config = dict(
    n_layer=23,
    d_model=96,
    n_head=3,
    n_kv_head=3,
    head_dim=32,
    d_mlp=256,
    vocab_size=2048,
    activation='swiglu',
    norm='rmsnorm',
    norm_place='out',
    norm_eps=1e-06,
    positions='rope',
    rope_base=10000.0,
    rope_fraction=1.0,
    qk_norm=True,
    attn_scale=0.177,
    bias='none',
    tie_embeddings=False,
    parallel_block=False,
    init='normal',
    init_std_qkv=0.052,
    init_std_o=0.00767,
    init_std_up=0.052,
    init_std_down=0.00767,
    optimizer='adamw',
    lr=0.00305,
    beta1=0.9,
    beta2=0.95,
    weight_decay=0.27,
    lr_head=0.00805,
    grad_clip=1.0,
    warmup_steps=277,
    schedule='wsd',
    decay_fraction=0.649,
    decay_shape='linear',
    final_lr_fraction=0.0,
    batch_tokens=[8192, 16384, 32768, 65536],
    seq_len=2048,
    doc_mask=True,
    z_loss=0.0001,
    train_tokens=82970000,
    steps=3475,
    dataset='wikipedia_en',
)
Each number is 50 + 15 x the weight over its row's rms, rounded and kept within 0 to 99. Layers, rows and columns count from 0. The size before them is the row's rms in percent of the matrix's.

# layer 13 MLP down (transposed), 256x96, rms 0.0708, rows 141-165, columns 0-95
082:32 48 46 48 41 54 38 85 47 63 66 55 53 44 44 46 63 55 47 46 44 72 12 14 52 18 52 53 57 65 28 50 56 44 43 44 67 65 36 68 15 53 38 26 84 45 63 40 62 46 41 73 62 25 35 28 70 71 64 46 60 39 45 62 47 42 74 40 56 32 42 42 69 45 49 84 53 45 62 45 26 58 54 72 44 48 64 42 28 61 53 62 61 50 69 61
117:41 54 47 24 50 33 74 43 52 65 62 18 68 52 60 47 51 26 46 41 31 70 50 55 40 40 44 43 65 40 39 51 94 48 52 53 43 54 78 34 68 45 52 66 74 58 66 50 41 66 63 56 73 44 42 47 67 73 58 48 39 43 46 55 45 53 60 72 41 17 57 69 60 51 45 16 58 67 57 47 63 39 36 63 27 73 57 51 47 43 68 79 58 43 95 43
112:51 58 58 34 63 53 40 21 62 32 49 31 46 57 70 38 55 60 65 36 32 46 41 28 67 80 37 55 38 13 69 48 42 61 50 31 65 31 35 69 41 64 22 63 31 51 58 59 76 73 34 58 40 66 58 55 85 32 69 51 56 63 68 28 57 53 54 52 40 70 64 57 21 40 43 59 50 41 62 64 47 44 38 66 46 16 60 68 49 29 76 44 55 53 38 59
093:42 53 33 48 23 50 10 47 32 55 56 69 30 41 59 28 27 72 53 51 56 75 49 74 31 69 60 53 52 61 45 56 47 36 48 44 40 22 47 61 33 50 39 37 50 43 50 65 72 53 49 45 44 47 51 43 30 48 58 52 48 38 40 76 47 72 67 47 60 54 53 45 42 46 39 60 45 34 70 46 85 29 31 40 95 58 59 38 58 54 21 46 64 39 31 93
109:40 53 57 49 49 66 28 53 17 27 44 69 43 40 37 40 17 28 49 56 36 50 47 43 49 40 20 33 58 54 20 37 60 33 58 64 39 52 59 78 74 32 71 25 43 28 53 34 82 43 60 44 60 63 60 46 22 43 76 70 69 62 32 47 42 23 46 69 39 35 51 51 50 35 62 61 42 72 26 46 38 21 31 46 52 58 63 64 49 49 52 53 50 53 49 32
105:52 55 64 46 69 36 70 54 46 54 67 51 54 61 73 34 63 37 67 47 42 38 44 74 54 44 43 67 37 56 50 47 20 76 38 46 30 45 32 68 38 67 69 59 53 66 69 53 79 48 63 61 30 30 39 73 62 45 18 69 51 73 68 27 67 64 45 43 54 62 29 54 59 27 72 52 29 35 54 55 45 61 36 33 93 34 40 47 49 50 38 61 66 65 35 29
096:75 68 58 62 59 60 08 39 44 21 39 27 57 59 59 46 45 84 88 40 53 26 41 55 51 44 38 59 40 32 33 59 56 47 43 67 32 52 38 50 69 73 54 47 60 28 39 49 48 57 28 48 47 51 30 62 69 44 54 56 41 63 59 49 67 60 32 56 75 25 26 55 52 44 67 58 30 47 33 61 74 52 67 87 45 60 45 69 63 50 62 63 42 35 69 65
100:68 29 53 50 63 78 52 67 44 52 40 50 40 49 48 51 74 52 31 50 60 38 18 51 50 80 67 45 11 51 31 45 49 58 28 56 55 51 55 57 30 62 44 35 34 44 44 54 45 53 32 42 00 26 45 59 47 49 49 50 39 56 18 42 49 55 41 58 38 59 59 41 46 64 35 73 67 59 33 63 58 89 45 42 33 34 49 45 11 30 52 36 54 29 44 39
088:51 59 73 37 64 59 41 45 71 46 57 44 45 35 52 59 45 75 74 56 62 55 45 44 59 67 66 54 59 48 47 33 52 84 68 44 64 32 63 62 47 51 28 60 60 68 51 58 35 25 73 60 23 68 40 03 43 33 47 32 41 43 51 54 33 18 63 49 32 65 66 50 46 52 56 34 44 44 45 57 56 40 24 62 60 72 51 45 77 30 72 67 37 86 54 66
096:48 50 65 46 51 67 64 61 36 43 43 57 71 71 51 34 62 74 45 78 34 42 84 26 43 07 24 51 53 65 56 76 62 42 48 61 60 53 62 59 55 39 34 40 43 66 53 31 42 45 37 32 50 52 54 62 73 57 62 57 59 25 49 42 59 35 23 53 62 70 53 66 54 26 65 43 23 45 51 52 04 60 64 53 66 61 35 57 50 72 42 51 64 30 57 35
091:57 49 49 54 42 53 71 85 50 46 30 63 73 41 53 46 50 64 27 38 48 61 43 30 64 34 51 49 67 66 67 50 47 57 51 41 38 57 60 24 56 70 58 72 60 62 41 59 50 66 41 60 00 42 69 42 54 33 35 47 63 47 47 54 43 72 55 36 36 56 45 54 60 27 47 50 75 25 46 39 41 70 29 38 79 80 39 37 74 49 58 53 49 88 45 27
106:57 65 36 49 45 31 58 00 68 56 68 41 51 48 40 63 83 80 42 49 56 63 83 34 54 33 49 61 61 23 25 65 77 67 52 79 42 50 45 52 48 69 59 50 23 50 38 59 13 48 62 45 43 53 74 71 36 51 78 67 40 53 51 52 49 38 67 40 49 63 41 42 34 48 43 37 66 51 79 38 50 40 39 56 42 47 36 38 42 36 46 33 55 47 58 52
095:38 58 86 40 67 59 12 55 46 49 25 56 32 49 52 55 75 44 66 42 56 77 35 61 56 24 31 64 38 68 34 77 57 61 61 65 40 61 68 40 34 44 58 42 59 68 66 52 59 31 54 42 58 82 57 77 34 33 48 50 46 45 87 63 28 52 25 63 44 48 58 50 57 43 45 50 62 56 40 57 50 29 67 66 21 41 52 37 61 45 48 45 57 18 67 63
103:44 05 37 27 44 36 32 41 47 35 76 77 56 56 80 48 46 60 46 41 41 32 45 20 66 38 53 45 73 68 65 14 37 56 42 36 26 32 49 59 47 49 45 49 25 29 41 50 48 45 29 39 18 27 55 21 54 57 37 48 49 37 34 48 32 62 66 46 47 47 64 42 25 51 44 50 90 49 64 52 53 48 50 45 68 53 48 75 49 53 61 43 56 62 47 51
100:49 59 38 63 47 55 64 68 71 39 62 57 55 31 44 26 36 26 37 70 31 35 34 65 76 40 30 56 49 70 56 47 16 69 42 41 36 71 63 38 60 53 55 41 55 58 60 37 65 49 26 83 35 48 67 53 55 77 53 64 53 30 40 59 92 49 78 49 65 39 78 61 45 44 69 69 35 61 55 51 53 45 67 18 58 43 38 43 45 53 27 62 34 44 39 54
100:60 56 54 49 53 48 51 46 63 48 61 50 56 54 47 44 51 50 65 43 48 40 53 67 42 73 51 47 38 36 50 39 99 52 53 37 50 60 57 60 65 57 48 34 47 44 67 48 59 46 48 32 37 60 54 53 57 37 59 50 58 56 47 60 61 42 44 50 49 63 56 43 50 95 51 37 58 51 41 61 41 51 64 54 00 35 82 42 59 46 67 48 57 44 99 76
102:78 60 37 38 50 53 63 37 75 61 77 25 79 56 54 45 52 76 63 68 72 58 50 68 54 56 49 53 61 37 51 27 41 47 52 51 41 49 40 58 48 48 44 44 24 80 22 38 72 59 34 51 70 47 22 52 38 38 56 43 55 47 49 46 00 41 46 44 48 60 33 25 43 27 60 50 85 25 29 47 63 54 57 66 61 48 56 51 53 55 46 29 48 42 40 62
098:36 39 57 43 50 30 93 33 33 51 67 43 65 40 33 49 31 50 14 48 40 52 64 60 65 43 50 36 49 66 54 57 57 59 29 39 38 34 35 26 61 51 62 59 64 88 40 45 66 59 61 52 23 72 49 37 46 51 36 60 46 46 57 34 69 65 42 49 65 61 74 41 67 51 66 58 50 92 69 45 34 30 41 60 40 58 33 20 52 33 61 65 46 69 73 49
094:48 56 64 30 45 63 52 52 61 39 58 24 62 55 36 62 37 48 65 74 63 34 50 24 44 21 58 41 36 41 79 46 24 55 70 73 53 45 41 67 76 53 38 58 53 42 36 65 44 48 75 42 60 30 65 25 48 85 51 41 61 59 31 39 52 63 69 49 75 46 50 50 42 52 49 56 31 60 76 44 51 56 84 54 48 30 58 51 59 58 48 53 26 99 47 54
093:32 63 59 31 51 61 83 54 51 47 42 61 58 41 46 58 71 48 51 49 58 33 67 50 42 74 32 41 62 64 35 48 35 46 54 47 48 54 52 41 30 64 25 17 58 04 42 39 30 48 32 60 79 32 67 12 77 35 39 46 40 37 65 51 58 73 19 27 47 40 64 48 51 64 58 44 60 42 50 45 72 62 63 49 40 39 49 49 22 58 53 55 42 36 56 79
092:57 38 27 66 39 53 67 52 37 74 54 33 56 34 46 38 43 05 33 28 79 40 91 53 53 05 45 48 54 57 64 33 60 36 31 43 34 49 35 54 38 56 43 51 39 79 48 47 50 41 65 46 27 46 68 56 56 44 80 56 53 56 66 57 55 06 69 42 50 74 44 61 45 49 36 50 52 60 40 41 31 45 54 55 38 44 48 53 28 50 52 50 49 22 55 55
104:54 72 68 69 48 58 61 51 59 43 43 50 34 57 35 37 55 44 73 75 68 69 50 39 48 35 50 43 42 33 26 57 69 64 25 61 64 61 43 72 56 54 35 52 97 93 44 41 53 64 29 34 48 55 41 29 69 52 48 40 40 56 60 55 37 31 44 63 48 07 60 75 44 71 55 34 61 61 55 61 46 50 50 68 33 43 52 43 73 60 76 52 49 58 76 63
101:17 54 58 37 47 45 40 57 61 47 56 94 47 39 29 50 61 53 54 41 36 73 30 57 23 53 39 64 39 45 34 43 71 48 53 45 90 40 26 70 36 58 56 62 55 33 48 59 22 34 61 53 65 58 37 63 56 71 47 46 50 31 54 60 43 36 61 41 74 05 36 58 54 53 58 64 35 44 90 41 35 61 76 38 54 68 64 53 50 38 50 56 46 57 47 63
112:59 41 54 31 42 68 40 55 55 80 54 48 49 17 27 57 43 56 31 58 44 51 58 58 47 64 63 54 52 63 54 40 87 51 64 48 46 31 67 45 70 34 47 48 57 47 39 45 52 39 54 62 57 50 60 52 59 41 86 44 35 25 48 82 58 44 63 46 62 38 62 73 64 51 32 39 35 82 51 16 45 22 66 64 33 54 44 35 49 48 23 72 51 61 96 41
101:63 28 23 84 35 42 62 32 31 46 48 85 55 42 60 37 39 19 56 69 61 55 83 36 51 31 63 50 28 63 56 38 76 58 31 60 59 57 39 49 52 42 53 36 61 38 36 53 73 62 36 46 63 56 54 29 22 24 54 42 47 54 28 70 44 60 43 57 65 62 62 41 35 38 56 81 47 28 31 46 27 39 36 51 47 30 30 35 29 36 54 56 50 53 67 43
# layer 13 MLP gate, 256x96, rms 0.0766, rows 142-165, columns 0-95
108:16 53 31 38 39 70 12 29 37 54 47 22 18 63 54 51 39 38 45 50 46 27 40 56 56 50 27 44 57 61 58 67 48 53 41 51 59 36 55 48 46 36 50 70 52 54 88 49 48 39 46 37 81 57 65 39 36 64 53 19 51 68 29 54 72 61 72 18 63 51 48 40 58 40 58 52 37 56 39 47 60 29 57 65 40 52 67 62 60 18 64 52 51 53 18 67
096:51 71 52 39 71 38 55 55 38 53 54 44 40 53 59 63 56 82 55 58 26 63 50 57 65 33 25 16 75 70 65 29 40 71 47 56 64 56 74 15 30 24 38 71 58 62 40 49 43 49 20 68 34 66 54 71 77 46 52 39 38 48 73 62 41 45 31 54 40 43 47 37 32 34 30 64 53 38 34 47 30 46 59 31 32 61 55 49 59 24 43 28 56 52 47 32
093:31 49 52 68 55 26 30 54 36 48 71 63 42 43 26 34 54 50 24 55 33 59 26 72 71 51 86 41 50 62 61 33 48 47 56 57 62 56 45 13 43 51 63 35 38 39 60 37 62 56 46 45 45 82 58 47 59 50 28 60 31 36 52 60 39 69 48 37 24 32 79 68 68 45 58 22 35 55 36 29 18 52 48 49 61 31 56 59 34 47 43 54 63 23 47 74
108:52 37 55 64 57 68 74 44 48 42 51 50 47 54 58 86 44 29 31 40 31 65 64 58 59 26 57 59 73 48 77 49 70 65 33 77 48 66 29 44 39 50 80 37 50 66 57 30 57 44 50 35 67 24 43 54 45 50 44 38 58 41 66 67 64 54 49 49 47 48 62 22 27 22 53 57 58 69 41 53 39 81 60 74 73 31 65 67 83 40 60 50 48 69 28 55
101:54 40 43 43 55 49 45 71 69 25 28 42 72 53 71 67 49 34 34 55 78 61 41 86 35 58 68 45 55 54 43 55 44 77 51 47 56 77 43 47 43 33 43 60 62 48 18 48 59 50 74 41 34 48 50 50 73 51 48 39 43 52 49 79 69 41 42 40 77 63 69 41 56 48 69 70 37 19 42 53 53 18 49 82 46 52 51 61 53 17 68 45 57 73 49 72
093:27 26 40 40 11 62 66 74 45 52 52 79 45 60 53 58 72 43 58 38 56 54 57 52 64 30 51 61 43 30 38 76 48 55 41 80 50 62 46 53 38 42 56 49 74 37 14 48 47 55 68 50 51 35 57 68 65 37 39 40 41 60 58 63 55 56 50 33 50 59 24 61 68 25 82 54 56 64 56 55 26 54 49 67 75 49 44 46 41 36 10 72 70 59 29 61
093:64 57 38 44 36 42 64 59 58 86 47 40 35 28 33 65 63 54 47 40 40 81 47 73 51 80 76 73 54 32 75 75 35 86 44 51 49 43 63 51 41 44 68 25 55 29 55 39 62 54 42 68 46 25 44 43 68 55 56 32 60 43 62 51 57 56 62 42 48 54 52 72 54 27 56 55 78 38 41 62 60 81 45 49 21 67 41 55 44 53 57 82 31 48 53 69
099:50 39 41 33 23 69 64 31 71 37 53 73 52 46 69 54 57 68 52 28 27 45 45 42 50 14 49 54 45 30 43 55 27 53 59 62 44 31 82 31 50 33 49 41 43 29 61 46 37 43 58 48 54 40 10 44 42 39 55 66 25 70 33 54 75 58 74 55 50 51 48 33 39 16 28 44 53 55 57 40 51 76 54 44 61 63 50 64 49 46 44 35 33 17 32 28
100:61 58 35 73 61 65 30 84 71 58 59 56 38 43 36 78 61 36 44 66 35 23 67 68 37 45 54 51 72 72 67 71 36 66 70 48 64 81 61 53 42 47 59 37 53 65 69 28 60 54 50 59 59 77 67 63 55 28 56 78 41 70 52 46 45 28 78 76 55 54 62 48 47 35 49 58 67 40 41 56 51 69 54 53 46 37 42 49 43 61 50 38 33 14 59 29
096:67 47 56 34 48 48 64 45 38 68 54 55 59 15 67 62 43 29 18 56 43 51 63 66 49 18 86 54 54 74 57 65 88 44 60 54 29 57 31 64 32 26 32 49 50 41 47 75 48 51 33 43 68 55 61 44 57 37 48 55 44 48 34 63 53 36 45 16 48 86 58 53 30 20 40 56 50 69 50 41 36 26 62 39 50 46 70 39 30 49 42 61 64 53 39 47
102:32 44 33 39 49 64 40 54 42 09 70 46 32 58 61 57 50 48 39 47 60 51 14 76 33 64 48 58 59 57 78 82 36 53 44 37 44 21 46 44 38 22 51 50 77 24 91 63 38 36 51 51 54 36 31 63 45 63 52 51 45 46 53 59 37 53 58 52 47 60 25 41 47 33 50 39 41 45 43 55 45 74 29 44 50 55 54 37 49 41 68 85 60 79 28 57
103:57 50 45 60 44 38 42 60 72 41 39 57 39 57 32 46 55 22 40 65 56 64 50 63 34 37 39 28 61 89 74 40 48 62 79 65 29 62 52 39 29 40 62 52 65 50 54 31 40 46 60 70 63 40 65 37 55 48 47 33 33 38 32 40 55 54 63 50 24 57 43 23 98 40 80 59 50 14 29 55 50 59 24 68 53 32 49 65 62 34 51 50 41 55 52 37
106:37 55 59 42 61 64 39 41 60 50 50 53 35 48 58 57 53 45 46 32 76 66 15 69 49 60 62 48 50 47 55 55 50 83 44 64 38 68 48 49 55 58 52 57 27 70 37 35 52 56 49 41 53 56 21 64 42 74 32 56 61 53 42 67 69 50 36 68 60 56 39 42 30 53 75 66 50 58 91 69 57 48 49 75 76 55 63 67 73 38 64 83 91 70 34 30
093:76 65 63 46 59 50 51 64 34 54 53 52 53 46 74 71 46 47 00 52 64 66 37 55 54 07 36 58 53 70 40 59 48 94 46 76 46 35 52 50 53 40 64 58 50 53 43 54 52 54 27 59 75 33 46 49 50 57 60 36 79 52 52 47 79 62 83 46 65 62 63 53 27 50 27 54 49 43 54 66 51 46 31 56 56 61 45 45 83 47 57 40 66 65 50 59
096:69 73 51 71 45 58 61 40 44 53 39 55 61 18 85 67 60 47 41 26 51 48 75 41 67 74 60 52 51 35 38 58 47 43 53 35 32 50 61 58 36 48 32 26 51 57 29 45 48 45 52 38 64 62 50 57 45 55 61 77 90 57 43 59 59 14 60 42 76 58 79 36 44 38 45 40 60 34 47 47 62 55 57 39 31 31 60 63 84 41 52 39 55 91 47 61
101:60 50 53 57 72 28 38 42 63 40 62 44 64 54 34 67 54 72 50 39 61 50 11 72 33 30 48 47 51 70 33 35 58 66 50 63 43 31 66 35 46 31 77 41 58 16 82 42 56 66 48 52 39 52 66 70 62 67 48 59 56 39 43 60 69 69 56 28 30 45 56 38 45 39 70 56 50 44 70 32 39 65 63 90 59 64 62 51 57 56 50 60 26 44 16 62
100:52 41 38 35 61 67 65 36 57 50 30 21 54 79 31 77 58 25 30 68 64 73 44 65 67 27 41 51 76 65 67 52 59 58 42 37 26 26 63 67 32 18 44 50 60 58 43 23 46 41 39 53 37 48 56 72 29 40 60 43 59 75 45 51 41 30 39 32 64 39 35 45 55 34 41 27 78 57 49 34 60 41 36 71 58 57 48 56 57 54 69 54 28 38 64 38
103:46 55 70 66 65 49 59 82 50 72 39 37 56 61 55 49 27 48 28 77 66 39 45 74 63 60 67 26 60 57 41 38 54 73 53 60 35 64 63 49 31 45 42 35 55 52 47 47 50 33 06 63 60 64 45 75 51 29 48 42 62 31 37 60 56 25 47 53 63 60 38 53 74 50 99 36 60 52 43 49 45 60 53 70 57 38 38 76 61 51 45 45 49 30 45 37
092:34 51 29 54 51 42 59 45 46 47 12 61 45 39 81 50 34 39 51 37 53 57 58 53 56 09 28 37 47 49 41 33 37 62 52 64 54 60 73 31 44 17 51 54 67 36 58 24 74 50 57 40 60 43 24 49 58 60 46 45 59 58 59 71 59 71 47 53 61 48 68 57 37 13 45 46 46 37 58 48 83 36 52 59 88 64 61 77 51 54 43 74 77 58 53 49
103:00 37 61 49 56 59 53 76 44 68 21 58 44 53 44 53 38 48 49 36 30 50 74 49 49 35 42 52 53 41 54 57 68 43 53 63 35 45 48 19 46 46 48 52 55 25 39 53 55 40 32 46 42 55 59 57 55 63 48 38 34 16 41 74 00 32 59 40 53 56 36 42 51 41 48 48 54 46 48 69 58 48 46 42 48 58 44 43 52 51 58 66 43 16 63 13
100:43 47 68 36 50 62 64 41 27 61 49 58 77 58 54 42 38 47 52 53 51 71 37 45 64 75 61 39 86 44 83 62 38 72 45 47 41 44 33 71 45 26 28 43 29 30 54 40 56 80 51 43 60 21 31 68 52 40 28 39 59 22 56 49 43 25 57 58 38 11 21 56 36 31 60 48 54 42 49 48 51 57 37 32 49 35 45 64 67 24 53 46 42 39 31 58
102:65 67 58 60 66 46 58 40 56 41 42 90 54 35 30 45 42 63 37 74 50 46 52 53 58 39 69 42 67 53 48 46 59 87 60 47 48 41 41 63 52 41 44 47 44 62 38 24 74 19 42 31 66 75 44 63 43 47 40 48 44 45 69 58 51 36 71 53 48 18 27 56 45 45 67 25 52 44 56 51 35 76 51 49 60 29 49 54 54 23 61 39 82 13 28 22
094:37 48 89 53 69 66 54 70 68 61 42 62 33 26 52 47 61 32 40 62 81 42 60 51 53 36 28 25 57 75 75 61 66 71 46 77 65 60 57 22 59 58 40 15 45 37 60 56 38 34 59 57 57 43 37 46 47 44 28 57 47 43 75 46 76 42 47 26 48 68 23 47 40 43 49 59 50 86 46 43 32 55 66 47 57 56 47 33 47 67 52 53 53 70 39 70
111:33 42 68 34 29 72 60 26 85 76 49 79 51 46 52 90 55 37 53 17 64 39 53 51 46 59 46 46 75 66 68 42 36 59 51 47 49 57 59 57 53 25 60 58 56 55 61 68 36 43 48 33 34 23 39 39 43 55 32 47 32 55 26 68 50 34 49 93 47 43 17 39 39 21 54 55 46 57 42 42 57 63 47 69 54 59 59 63 69 43 46 42 55 34 39 60
# layer 13 MLP up, 256x96, rms 0.0792, rows 142-165, columns 0-95
104:64 49 48 66 47 38 73 55 56 60 19 29 34 51 67 24 74 33 71 51 60 69 74 66 69 67 35 48 50 55 51 47 25 30 52 41 71 70 35 43 54 31 48 28 55 52 46 63 62 21 55 38 27 84 59 61 52 84 48 69 41 56 29 23 17 50 67 34 57 63 56 45 63 48 42 65 39 58 47 55 34 56 61 46 32 44 37 43 35 39 29 41 42 50 69 50
110:57 60 59 54 75 36 38 39 41 43 41 43 31 50 39 47 56 71 76 49 10 57 64 50 39 63 67 38 48 42 32 40 58 30 70 57 30 49 34 42 47 41 40 49 41 58 61 32 32 52 42 78 61 43 39 70 73 51 52 61 57 38 28 68 32 35 23 77 49 71 57 56 29 47 12 28 54 36 41 43 46 43 59 22 04 54 46 33 51 32 56 38 43 42 58 41
093:48 54 51 26 46 54 38 29 76 57 38 54 75 31 37 59 56 51 71 30 36 38 50 48 45 62 43 50 47 52 60 61 83 62 60 54 52 58 58 58 50 60 64 44 72 42 35 46 71 68 49 69 49 48 03 50 62 36 27 31 57 24 50 66 33 23 14 44 63 75 63 39 44 44 59 48 51 57 34 43 64 42 70 47 17 42 39 67 41 46 32 27 41 64 33 29
116:39 61 58 44 35 58 24 57 41 67 24 72 38 53 40 58 43 61 59 48 63 41 50 55 42 37 42 39 60 54 60 55 22 58 63 59 58 20 90 47 57 32 60 76 19 30 35 62 38 63 47 87 31 87 56 49 34 53 47 76 55 62 33 48 36 30 45 71 67 68 28 52 69 42 40 40 48 43 54 68 44 55 46 40 49 73 58 21 38 61 52 56 51 37 63 30
105:25 55 47 61 48 39 39 11 51 54 73 61 54 56 61 53 63 66 55 42 45 37 70 41 68 45 44 75 61 52 50 55 58 42 60 60 30 18 65 38 46 60 45 52 32 63 68 54 44 56 21 35 59 56 41 44 25 39 47 71 53 53 60 16 18 31 83 59 38 52 35 55 52 46 44 40 59 67 49 26 48 65 61 34 27 53 33 08 52 74 44 63 41 29 34 44
096:58 41 27 40 51 48 37 52 66 42 40 53 16 46 35 59 62 48 49 52 79 60 33 50 63 61 48 67 48 68 32 73 46 67 69 49 31 71 50 40 35 68 60 24 17 56 43 37 71 45 37 49 73 27 24 40 30 49 69 68 57 45 23 25 54 42 64 32 62 38 45 47 39 71 48 17 53 54 46 60 76 46 25 38 42 39 52 50 56 63 78 44 69 32 57 37
106:67 62 32 22 90 51 52 56 13 52 51 74 39 59 41 52 27 48 39 71 54 55 41 52 68 55 42 67 61 56 64 30 99 55 37 37 63 58 37 39 61 49 62 53 68 47 55 34 47 61 56 46 51 48 80 91 44 72 34 29 62 55 52 59 36 61 29 32 37 54 48 58 60 40 61 35 40 45 39 59 63 60 47 43 30 56 48 60 24 49 61 53 63 70 38 52
094:35 65 51 61 46 52 70 62 57 32 37 21 58 64 70 19 34 68 34 18 82 51 52 45 56 28 55 51 36 34 66 61 43 70 37 56 33 48 49 40 56 45 57 48 54 42 38 64 38 49 63 47 50 48 47 77 14 26 57 45 58 17 43 55 63 67 70 72 52 39 56 29 40 45 63 46 28 73 54 31 68 37 40 48 74 28 43 65 23 48 47 81 46 41 46 47
104:39 66 27 56 51 51 62 45 48 33 56 61 42 40 61 44 48 48 48 48 52 51 46 52 43 76 22 74 51 50 51 63 59 52 50 47 08 23 46 51 52 41 58 69 39 40 27 22 37 49 28 46 18 24 45 57 44 61 50 39 58 19 67 74 57 73 28 20 56 42 18 46 37 44 52 13 41 52 58 39 68 27 64 46 64 54 71 57 55 61 52 49 81 54 45 71
097:40 57 61 43 71 41 61 52 42 52 42 40 60 62 75 46 48 64 08 47 61 42 61 70 78 40 62 16 44 89 44 42 80 55 61 51 38 55 32 36 61 49 51 50 18 52 27 53 44 72 62 38 59 43 72 61 75 27 35 37 60 43 66 41 34 58 44 43 50 64 63 18 45 52 59 42 53 50 41 48 71 49 78 54 74 52 56 51 72 49 29 32 30 53 32 62
105:36 39 13 56 55 79 40 21 62 19 57 33 39 44 77 45 45 56 46 64 45 47 52 38 42 50 45 44 52 53 46 64 57 53 45 35 22 57 41 34 44 46 64 32 35 24 61 75 68 27 70 73 91 42 34 46 73 73 44 52 25 61 57 52 53 70 58 55 39 41 54 43 42 55 48 51 74 49 41 33 76 39 52 52 71 52 36 61 42 32 40 36 23 76 56 47
099:40 26 76 41 43 66 62 43 60 72 61 36 28 70 67 42 47 41 49 75 41 78 49 52 30 66 63 55 48 50 39 73 50 41 37 35 43 58 65 54 53 36 21 42 63 49 66 60 47 46 30 51 46 55 67 70 53 48 36 59 72 70 37 41 63 52 41 59 65 49 81 24 35 55 25 30 40 48 53 45 31 53 59 39 42 82 71 52 75 75 93 63 70 57 49 46
098:66 44 44 63 58 60 68 55 36 43 63 21 54 37 49 46 51 30 29 71 70 46 26 61 63 35 80 44 69 67 09 35 45 31 47 54 52 45 44 37 64 42 21 66 30 73 37 51 52 30 26 44 67 54 40 50 60 65 55 70 55 45 40 72 45 61 52 69 19 52 35 50 58 51 47 53 50 74 23 31 58 35 60 69 63 29 48 21 51 43 48 70 72 47 47 70
091:54 30 54 58 67 52 57 30 86 45 61 61 30 37 36 47 67 33 88 63 51 24 55 54 43 60 61 20 55 36 60 33 35 56 48 48 57 46 52 79 45 48 31 30 52 40 58 34 73 41 63 47 44 36 43 72 48 33 59 62 41 70 33 59 48 32 30 57 21 43 27 39 57 32 56 54 73 50 64 48 55 75 76 53 40 38 53 84 28 51 53 39 21 33 36 51
090:45 43 77 49 53 58 56 48 25 41 29 50 19 42 46 65 49 76 33 51 60 24 36 63 32 25 55 45 37 75 47 39 23 35 49 40 55 43 48 81 65 37 59 73 62 52 44 67 48 61 71 39 53 61 21 38 44 39 43 48 53 76 70 57 27 37 56 56 51 21 27 62 64 39 63 75 26 49 64 50 74 48 44 61 61 42 38 80 31 45 32 53 43 59 65 30
107:42 22 55 47 36 55 38 53 63 69 42 08 47 56 51 59 58 59 42 60 32 40 29 59 23 73 33 20 59 78 64 52 38 60 60 22 57 39 37 56 54 42 37 72 61 44 52 48 68 58 54 38 25 82 44 51 40 68 62 40 55 44 41 29 66 43 54 65 39 45 55 39 83 55 27 56 14 45 27 36 54 48 50 60 42 22 35 50 66 46 59 69 45 48 70 33
099:60 53 47 46 46 62 74 66 61 62 75 80 22 31 66 50 37 60 48 30 54 64 73 43 48 43 42 51 39 63 22 41 49 78 56 33 79 69 11 40 38 71 76 48 60 37 73 48 49 74 67 59 66 39 49 46 40 51 40 62 43 48 59 60 47 50 36 38 44 51 36 79 58 52 72 52 58 47 65 44 30 39 80 44 16 31 38 30 68 45 36 58 44 43 47 46
101:46 54 39 59 25 35 64 68 37 56 46 33 67 41 91 40 50 35 56 51 70 50 49 69 70 78 87 74 41 40 31 44 39 46 41 33 54 63 66 54 23 49 30 64 80 24 19 52 46 50 37 53 31 59 68 60 56 36 46 23 51 30 35 45 41 32 46 48 62 68 41 60 60 53 57 66 47 66 44 53 24 73 51 60 43 43 66 66 47 57 42 27 31 57 65 56
099:29 66 38 45 24 40 29 66 71 70 52 71 62 68 36 55 47 64 57 54 63 59 37 56 44 57 36 51 49 47 43 48 61 49 71 47 25 65 78 51 46 38 49 63 61 62 56 66 55 63 26 38 48 46 45 44 53 98 41 33 45 47 28 68 61 72 27 40 43 50 58 49 80 47 52 51 66 44 37 77 70 60 44 72 58 32 63 76 49 47 60 87 87 37 52 46
103:67 62 34 39 72 65 74 24 66 16 57 52 72 42 46 53 70 46 53 64 45 44 27 57 46 82 45 54 29 21 63 46 42 72 73 62 42 46 65 53 40 48 50 37 43 69 63 54 38 49 52 19 60 32 63 53 39 37 62 60 85 44 71 49 73 62 55 65 71 51 50 36 61 51 74 37 38 39 24 50 78 57 43 32 35 62 48 59 63 40 23 55 68 61 43 63
093:41 53 45 64 18 60 71 47 53 35 81 30 33 52 45 65 44 50 61 34 70 39 47 50 45 64 41 53 62 75 74 54 60 52 85 50 25 33 40 61 21 72 51 74 51 45 79 64 51 56 25 47 67 74 57 61 28 63 55 47 47 56 34 50 46 52 48 34 54 42 23 49 45 48 73 28 68 29 31 53 69 57 57 44 27 30 25 60 44 55 33 58 32 35 43 33
103:40 42 51 46 32 68 25 67 55 58 77 41 54 48 48 66 64 66 60 59 30 32 37 55 47 58 38 62 47 51 59 52 44 55 48 55 54 12 61 68 31 43 38 69 46 65 75 55 36 62 65 70 44 43 58 43 44 74 88 44 73 67 47 54 45 52 48 37 71 70 65 48 26 49 40 67 77 49 59 27 85 24 68 59 58 45 52 30 32 43 24 31 21 55 52 61
087:56 56 39 29 35 18 61 47 53 34 53 42 81 77 41 41 73 59 42 30 37 52 67 65 36 61 25 72 46 44 67 57 37 02 88 53 48 71 42 68 52 54 49 60 47 54 56 63 34 35 57 40 43 64 29 65 50 63 54 56 56 85 41 45 54 41 40 45 67 40 37 52 69 55 87 50 59 51 54 58 49 59 26 42 74 56 57 64 44 45 51 29 50 63 28 64
102:04 42 61 57 50 49 38 48 75 50 66 66 46 49 47 32 52 57 54 99 72 49 29 40 31 55 65 51 37 66 51 56 52 59 60 59 71 59 73 62 33 43 61 27 38 45 62 69 57 55 27 70 85 68 45 45 38 66 74 46 46 21 59 51 37 63 35 56 77 46 64 48 53 59 56 65 75 60 43 46 49 47 41 50 60 82 72 53 34 53 62 46 64 33 50 56